config.yaml
head_dim: 32
vocab_size: 2527
activation: "gelu"
norm_place: "pre"
norm_eps: 1e-05
lr: 0.00219
decay_shape: "linear"
seq_len: 1024
doc_mask: true
Each number is 200 + 30 x the weight over its row's rms, rounded and kept within 0 to 999. Layers, rows and columns count from 0. The size before them is the row's rms in percent of the matrix's.

# q: layer 10 attention query, 64x96, rms 0.0931, rows 0-21,32-52, columns 48-95
# k: layer 10 attention key, 32x96, rms 0.0836, rows 0-20, columns 48-95
q0,019,188,183,236,239,209,153,228,190,143,170,219,219,215,161,267,146,202,131,222,205,179,196,125,229,175,252,156,170,185,218,192,232,192,163,212,204,243,175,212,231,178,198,200,209,219,174,163,218
q32,103,142,202,230,236,180,146,192,153,215,175,233,146,159,204,156,190,234,155,154,212,187,187,248,217,178,152,211,187,181,201,238,200,147,144,232,189,195,165,236,204,227,197,212,201,220,159,199,217
k0,033,195,211,218,151,197,184,181,210,232,220,245,173,186,218,184,192,146,230,158,197,184,204,240,199,207,252,183,237,176,203,174,136,217,199,189,159,205,131,234,223,161,190,218,149,213,185,186,221
q1,019,160,205,116,166,175,236,185,184,203,244,254,174,213,200,212,189,177,148,204,184,234,180,273,228,185,176,125,161,211,215,167,215,181,197,139,169,186,184,174,221,221,219,191,206,196,205,216,199
q33,108,166,247,184,206,241,231,237,164,196,161,305,210,214,239,188,208,251,154,158,210,214,212,233,229,219,180,179,195,190,176,150,207,203,210,153,167,144,167,146,218,186,205,219,241,174,190,245,203
k1,037,188,223,157,255,163,207,116,231,238,196,157,205,188,211,256,254,257,233,210,212,173,229,223,239,203,220,198,204,175,195,213,189,188,170,205,206,208,221,232,145,192,128,186,188,163,174,185,226
q2,018,162,261,208,225,177,211,198,230,197,212,188,162,223,164,145,234,166,244,254,229,258,204,166,193,201,179,223,161,184,174,198,202,221,211,238,172,185,200,215,137,253,211,182,224,213,220,153,183
q34,124,233,212,250,197,213,178,220,159,192,152,272,190,216,179,126,223,204,151,198,152,270,179,245,165,217,181,181,193,221,192,222,178,233,190,212,176,151,223,221,192,207,181,220,209,176,216,199,167
k2,049,209,207,158,208,183,195,155,229,223,195,240,207,174,242,276,188,219,183,200,182,157,180,240,200,188,212,225,232,166,233,209,169,219,197,203,198,259,205,221,237,170,201,202,242,201,149,234,226
q3,026,195,175,145,198,180,205,179,144,172,238,195,213,222,159,167,239,230,157,231,199,248,214,155,215,255,190,208,200,206,221,201,169,162,228,158,172,191,170,195,150,161,169,198,168,215,248,174,206
q35,127,270,222,236,255,236,221,154,212,157,129,262,210,194,247,162,238,183,175,194,182,202,245,224,187,162,162,174,154,245,193,214,230,202,213,149,228,230,182,253,181,193,187,223,233,155,204,212,201
k3,044,224,234,168,166,186,210,161,204,214,168,247,191,193,210,206,187,184,190,221,207,171,203,251,147,135,213,208,230,199,232,209,236,263,218,191,224,182,180,176,203,164,202,214,211,119,144,215,219
q4,035,188,198,133,196,174,187,147,164,216,196,154,221,190,148,176,226,196,178,243,225,220,207,171,264,193,164,174,154,230,208,202,141,173,182,168,160,210,198,214,145,179,181,205,160,203,278,188,234
q36,107,192,146,231,223,151,184,218,184,204,224,197,272,195,196,226,180,194,239,166,180,211,201,158,211,184,234,247,209,171,217,238,184,192,214,171,219,197,201,172,159,260,179,183,208,195,192,152,202
k4,044,232,214,248,235,225,212,220,248,168,199,205,257,210,205,180,162,196,171,213,187,180,252,203,217,173,198,194,190,205,216,209,241,225,227,171,251,203,276,174,142,232,185,218,268,165,229,186,192
q5,041,196,215,193,202,164,231,256,243,200,164,219,125,209,216,237,213,208,233,193,171,191,210,224,212,231,224,211,187,175,185,166,225,206,215,197,186,181,223,196,295,224,222,179,235,248,128,212,178
q37,109,196,237,178,173,237,233,189,250,242,116,213,218,236,195,197,179,220,205,176,204,179,212,249,195,202,165,214,185,187,230,155,207,226,185,219,204,172,162,245,193,187,213,224,163,186,191,181,164
k5,039,139,222,193,171,233,242,200,201,218,201,186,148,229,193,242,206,177,222,171,205,179,201,193,233,218,222,148,215,222,171,180,241,242,207,243,199,265,181,187,190,215,238,186,184,207,181,194,193
q6,036,199,205,163,238,182,198,199,226,218,207,229,194,205,224,190,219,191,184,146,212,203,246,163,238,267,200,204,224,211,212,159,176,163,140,193,254,223,231,216,161,171,216,252,157,214,206,216,181
q38,124,179,184,143,179,168,207,154,195,180,222,191,221,186,162,270,207,224,137,181,266,203,240,178,233,219,156,198,237,224,182,164,169,164,169,177,261,190,203,201,155,187,211,173,176,183,187,199,205
k6,053,249,193,187,199,251,192,205,165,185,197,186,223,240,169,205,158,192,201,179,186,210,182,202,167,191,200,263,174,194,159,198,147,184,201,230,205,207,158,248,223,210,196,235,207,173,197,215,255
q7,058,169,213,246,209,217,219,215,204,166,153,180,196,170,211,177,224,176,215,209,160,159,155,245,172,169,170,257,167,184,232,156,216,214,137,222,250,184,259,153,180,242,158,229,244,211,189,206,188
q39,072,235,209,231,240,176,236,221,215,182,163,271,190,210,223,204,234,134,211,197,150,163,198,239,210,206,194,227,161,200,252,172,210,246,179,168,234,196,175,193,169,221,165,236,245,197,197,184,235
k7,053,188,185,226,189,156,181,210,194,221,214,177,266,223,247,196,160,227,173,270,154,141,214,165,165,160,184,227,234,199,236,200,160,208,218,191,254,220,245,180,147,225,140,205,174,171,202,218,203
q8,092,178,201,168,200,185,134,193,182,182,245,235,211,255,134,232,193,199,172,231,220,187,216,208,186,210,205,148,198,192,188,249,185,208,300,187,151,239,166,204,193,198,214,188,179,179,227,188,215
q40,074,154,172,181,169,190,148,199,158,167,248,144,219,186,144,190,187,250,192,218,231,177,185,196,196,180,220,162,239,197,145,248,164,141,241,213,214,207,212,195,182,221,213,174,169,218,225,196,193
k8,082,174,209,258,201,166,147,205,248,172,220,238,195,163,181,201,193,241,175,232,207,160,188,221,205,182,208,139,211,240,208,211,200,189,159,201,188,182,171,185,254,237,211,129,154,192,229,188,141
q9,157,151,207,190,214,187,133,207,194,156,217,242,190,239,137,228,209,182,162,239,206,167,195,223,162,201,188,172,174,184,199,230,202,216,306,183,156,237,195,166,194,221,194,189,205,191,218,190,193
q41,080,159,170,193,195,186,182,235,156,132,207,222,194,195,170,194,203,219,197,220,219,115,169,248,172,188,222,182,205,181,173,245,179,174,254,203,223,214,158,187,210,260,216,213,192,251,212,189,183
k9,065,226,190,172,201,226,173,211,189,180,193,226,216,189,269,244,213,224,218,217,203,228,219,166,245,180,199,213,217,183,247,208,141,219,201,257,219,214,200,216,134,201,156,252,226,198,226,181,180
q10,088,142,222,182,222,192,158,212,214,169,235,236,169,279,123,221,230,209,197,236,210,135,217,208,159,216,189,173,150,127,210,199,203,228,225,227,188,262,213,187,184,249,204,233,178,227,238,186,196
q42,076,172,231,184,192,190,168,196,170,165,244,216,236,214,119,209,245,234,177,241,181,184,218,128,208,208,189,155,166,170,210,227,150,184,250,248,196,248,226,189,194,179,176,170,181,198,213,179,218
k10,139,159,224,218,187,178,222,203,176,261,210,147,212,264,188,190,179,201,172,226,181,151,187,142,134,212,205,219,193,199,197,192,175,210,242,191,234,210,241,212,176,205,195,231,130,181,181,251,257
q11,155,140,197,220,210,164,181,212,217,172,180,204,218,143,170,207,167,201,184,144,190,189,215,199,157,217,235,206,180,252,214,173,163,238,207,191,148,176,243,210,129,202,210,176,183,195,213,285,198
q43,078,183,198,212,214,166,154,197,187,161,213,214,215,135,181,233,195,189,186,168,168,189,198,241,167,256,233,216,170,244,210,154,143,206,212,213,173,203,220,208,161,232,216,175,174,200,219,225,205
k11,151,227,214,194,188,193,199,218,217,181,181,198,231,153,153,169,187,222,173,225,173,233,189,164,175,241,171,196,194,142,198,210,214,230,190,182,188,222,182,192,232,238,221,231,161,168,202,199,164
q12,163,212,199,215,210,214,201,177,177,207,216,191,200,188,193,235,210,187,173,161,208,182,179,176,205,218,169,177,154,208,244,180,205,173,242,255,209,206,138,198,230,175,197,203,188,183,165,217,222
q44,092,229,189,228,212,239,178,179,194,213,217,206,210,217,224,214,208,204,195,178,177,185,210,179,231,200,166,200,155,206,219,198,218,196,227,279,229,193,163,198,168,172,160,221,159,173,157,180,239
k12,148,181,182,187,192,228,221,217,246,177,145,241,181,151,170,202,160,257,207,176,180,187,122,209,182,153,229,209,153,208,215,244,211,173,239,261,218,217,223,234,222,197,231,219,167,189,182,198,199
q13,159,177,239,221,139,220,212,218,190,235,176,174,199,164,188,205,200,174,153,200,171,213,217,186,235,193,199,197,170,137,172,223,200,208,176,208,239,129,242,225,225,168,221,171,253,217,206,235,179
q45,082,176,228,205,120,220,208,197,185,232,207,173,159,189,189,219,217,186,172,200,195,214,180,181,215,193,181,213,213,170,175,251,160,217,178,197,239,148,252,253,200,188,200,176,220,231,203,250,153
k13,147,198,194,205,182,231,207,164,189,167,171,213,162,202,178,193,210,205,238,244,166,194,189,183,222,179,225,213,253,183,230,213,226,134,247,114,177,148,200,190,230,178,143,214,221,235,159,204,187
q14,154,208,146,190,198,182,182,267,151,221,221,186,158,227,160,232,199,218,210,190,230,197,202,178,209,201,234,196,199,198,177,224,228,227,184,193,205,218,243,187,200,191,185,225,144,167,138,133,250
q46,086,221,171,179,180,188,203,266,159,201,229,175,169,228,190,209,196,215,190,152,212,166,221,176,211,241,173,188,143,219,201,223,210,168,207,181,248,235,230,201,211,193,201,214,158,171,167,127,288
k14,149,240,215,208,247,188,197,245,183,181,221,237,197,178,176,254,224,175,197,171,202,202,162,202,132,210,148,236,160,170,182,216,200,187,235,110,162,146,224,235,188,144,279,204,200,204,203,158,196
q15,153,224,182,147,223,184,230,233,214,186,199,203,162,162,177,213,211,249,197,213,200,223,226,182,234,165,185,195,194,284,166,172,162,198,173,213,181,206,247,187,219,186,184,241,242,151,148,188,158
q47,078,237,171,118,201,173,201,188,222,178,225,166,155,146,180,204,217,222,217,236,203,235,225,181,223,183,200,201,224,250,215,196,162,172,193,225,174,193,242,181,234,188,216,235,239,172,169,202,182
k15,145,181,187,154,152,177,149,251,202,266,292,198,188,229,183,224,188,223,209,219,204,239,173,207,170,212,201,228,204,237,255,214,250,193,156,214,209,246,144,228,160,162,166,179,246,197,172,216,166
q16,020,220,221,180,206,158,194,164,223,216,215,249,243,159,200,118,189,196,223,222,206,174,231,182,236,203,174,183,157,194,216,225,191,158,246,204,188,261,156,201,198,145,210,162,221,182,213,154,217
q48,129,182,188,196,193,211,208,224,200,251,243,134,182,283,199,210,145,240,213,220,215,155,240,154,203,203,209,164,200,177,221,192,171,149,253,200,247,214,229,222,201,202,261,208,211,195,208,186,204
k16,033,186,252,135,199,201,196,166,185,202,177,218,175,189,217,249,234,162,157,174,205,209,220,229,206,191,218,195,205,185,198,166,236,201,225,188,200,218,123,231,257,225,200,160,205,218,176,195,181
q17,019,218,170,186,143,253,209,147,201,223,127,112,216,213,200,216,180,210,205,152,212,165,204,194,135,173,212,182,226,204,247,227,209,216,161,201,176,172,224,224,158,247,183,267,196,218,228,181,181
q49,115,189,188,242,225,165,148,212,216,154,259,191,196,209,179,168,186,155,155,205,185,194,148,164,162,146,216,233,196,195,234,220,208,188,171,188,197,197,180,267,172,200,184,251,216,224,207,214,201
k17,038,190,207,193,193,160,122,273,196,168,169,181,219,193,273,240,198,208,160,218,196,174,200,202,207,255,179,205,198,194,175,180,206,152,240,258,159,192,221,214,197,176,205,228,205,245,178,214,230
q18,019,216,182,263,206,176,198,188,235,209,105,197,192,195,224,248,152,238,217,170,221,175,186,228,194,163,177,192,202,201,232,156,244,201,184,188,216,177,183,205,207,190,173,213,125,179,147,237,190
q50,129,176,159,222,194,169,157,245,222,191,269,165,212,202,179,192,162,238,192,209,157,207,190,166,156,156,228,182,226,190,193,211,175,184,212,205,190,154,256,226,227,244,230,187,193,230,188,218,241
k18,039,193,195,190,141,247,163,214,178,165,175,168,267,215,193,177,160,226,176,248,256,227,156,207,246,239,204,200,173,221,176,193,205,164,193,182,165,217,214,216,169,207,224,199,222,197,209,206,182
q19,024,202,222,223,197,154,199,183,230,197,248,191,199,182,209,160,208,202,213,225,203,251,218,192,196,228,168,204,195,187,240,175,180,172,195,214,230,245,173,185,95,186,213,162,163,168,180,159,219
q51,116,223,211,257,152,177,137,197,200,206,229,121,232,176,173,146,202,218,224,249,180,232,162,156,206,177,189,202,192,235,192,212,199,179,170,203,197,163,260,205,146,269,187,155,144,187,169,212,204
k19,040,211,192,172,215,228,169,181,186,210,134,158,278,197,228,243,148,224,152,229,256,145,191,199,180,209,219,191,187,164,176,208,170,196,158,152,189,186,213,204,212,193,158,272,203,191,238,237,242
q20,029,213,238,188,204,221,197,146,225,209,190,208,181,204,220,244,188,233,162,180,229,169,221,209,210,222,196,149,240,202,203,168,168,221,203,235,208,204,149,275,180,135,222,232,125,184,159,219,216
q52,127,122,157,122,188,162,206,155,176,186,255,145,178,201,228,216,212,217,186,238,214,184,190,180,197,247,233,192,213,182,181,187,179,217,193,230,195,201,248,197,161,183,198,139,206,188,217,224,239
k20,038,235,174,206,242,221,202,220,213,224,205,194,250,182,177,145,203,182,203,217,155,218,179,189,177,166,192,236,176,222,177,225,150,208,194,126,210,190,274,188,200,242,164,252,211,193,272,213,204
q21,025,185,178,249,192,198,218,210,185,199,151,162,208,181,190,203,181,193,221,227,150,138,198,287,188,161,232,237,198,187,176,195,168,205,151,219,172,215,214,191,252,185,220,209,222,204,176,238,140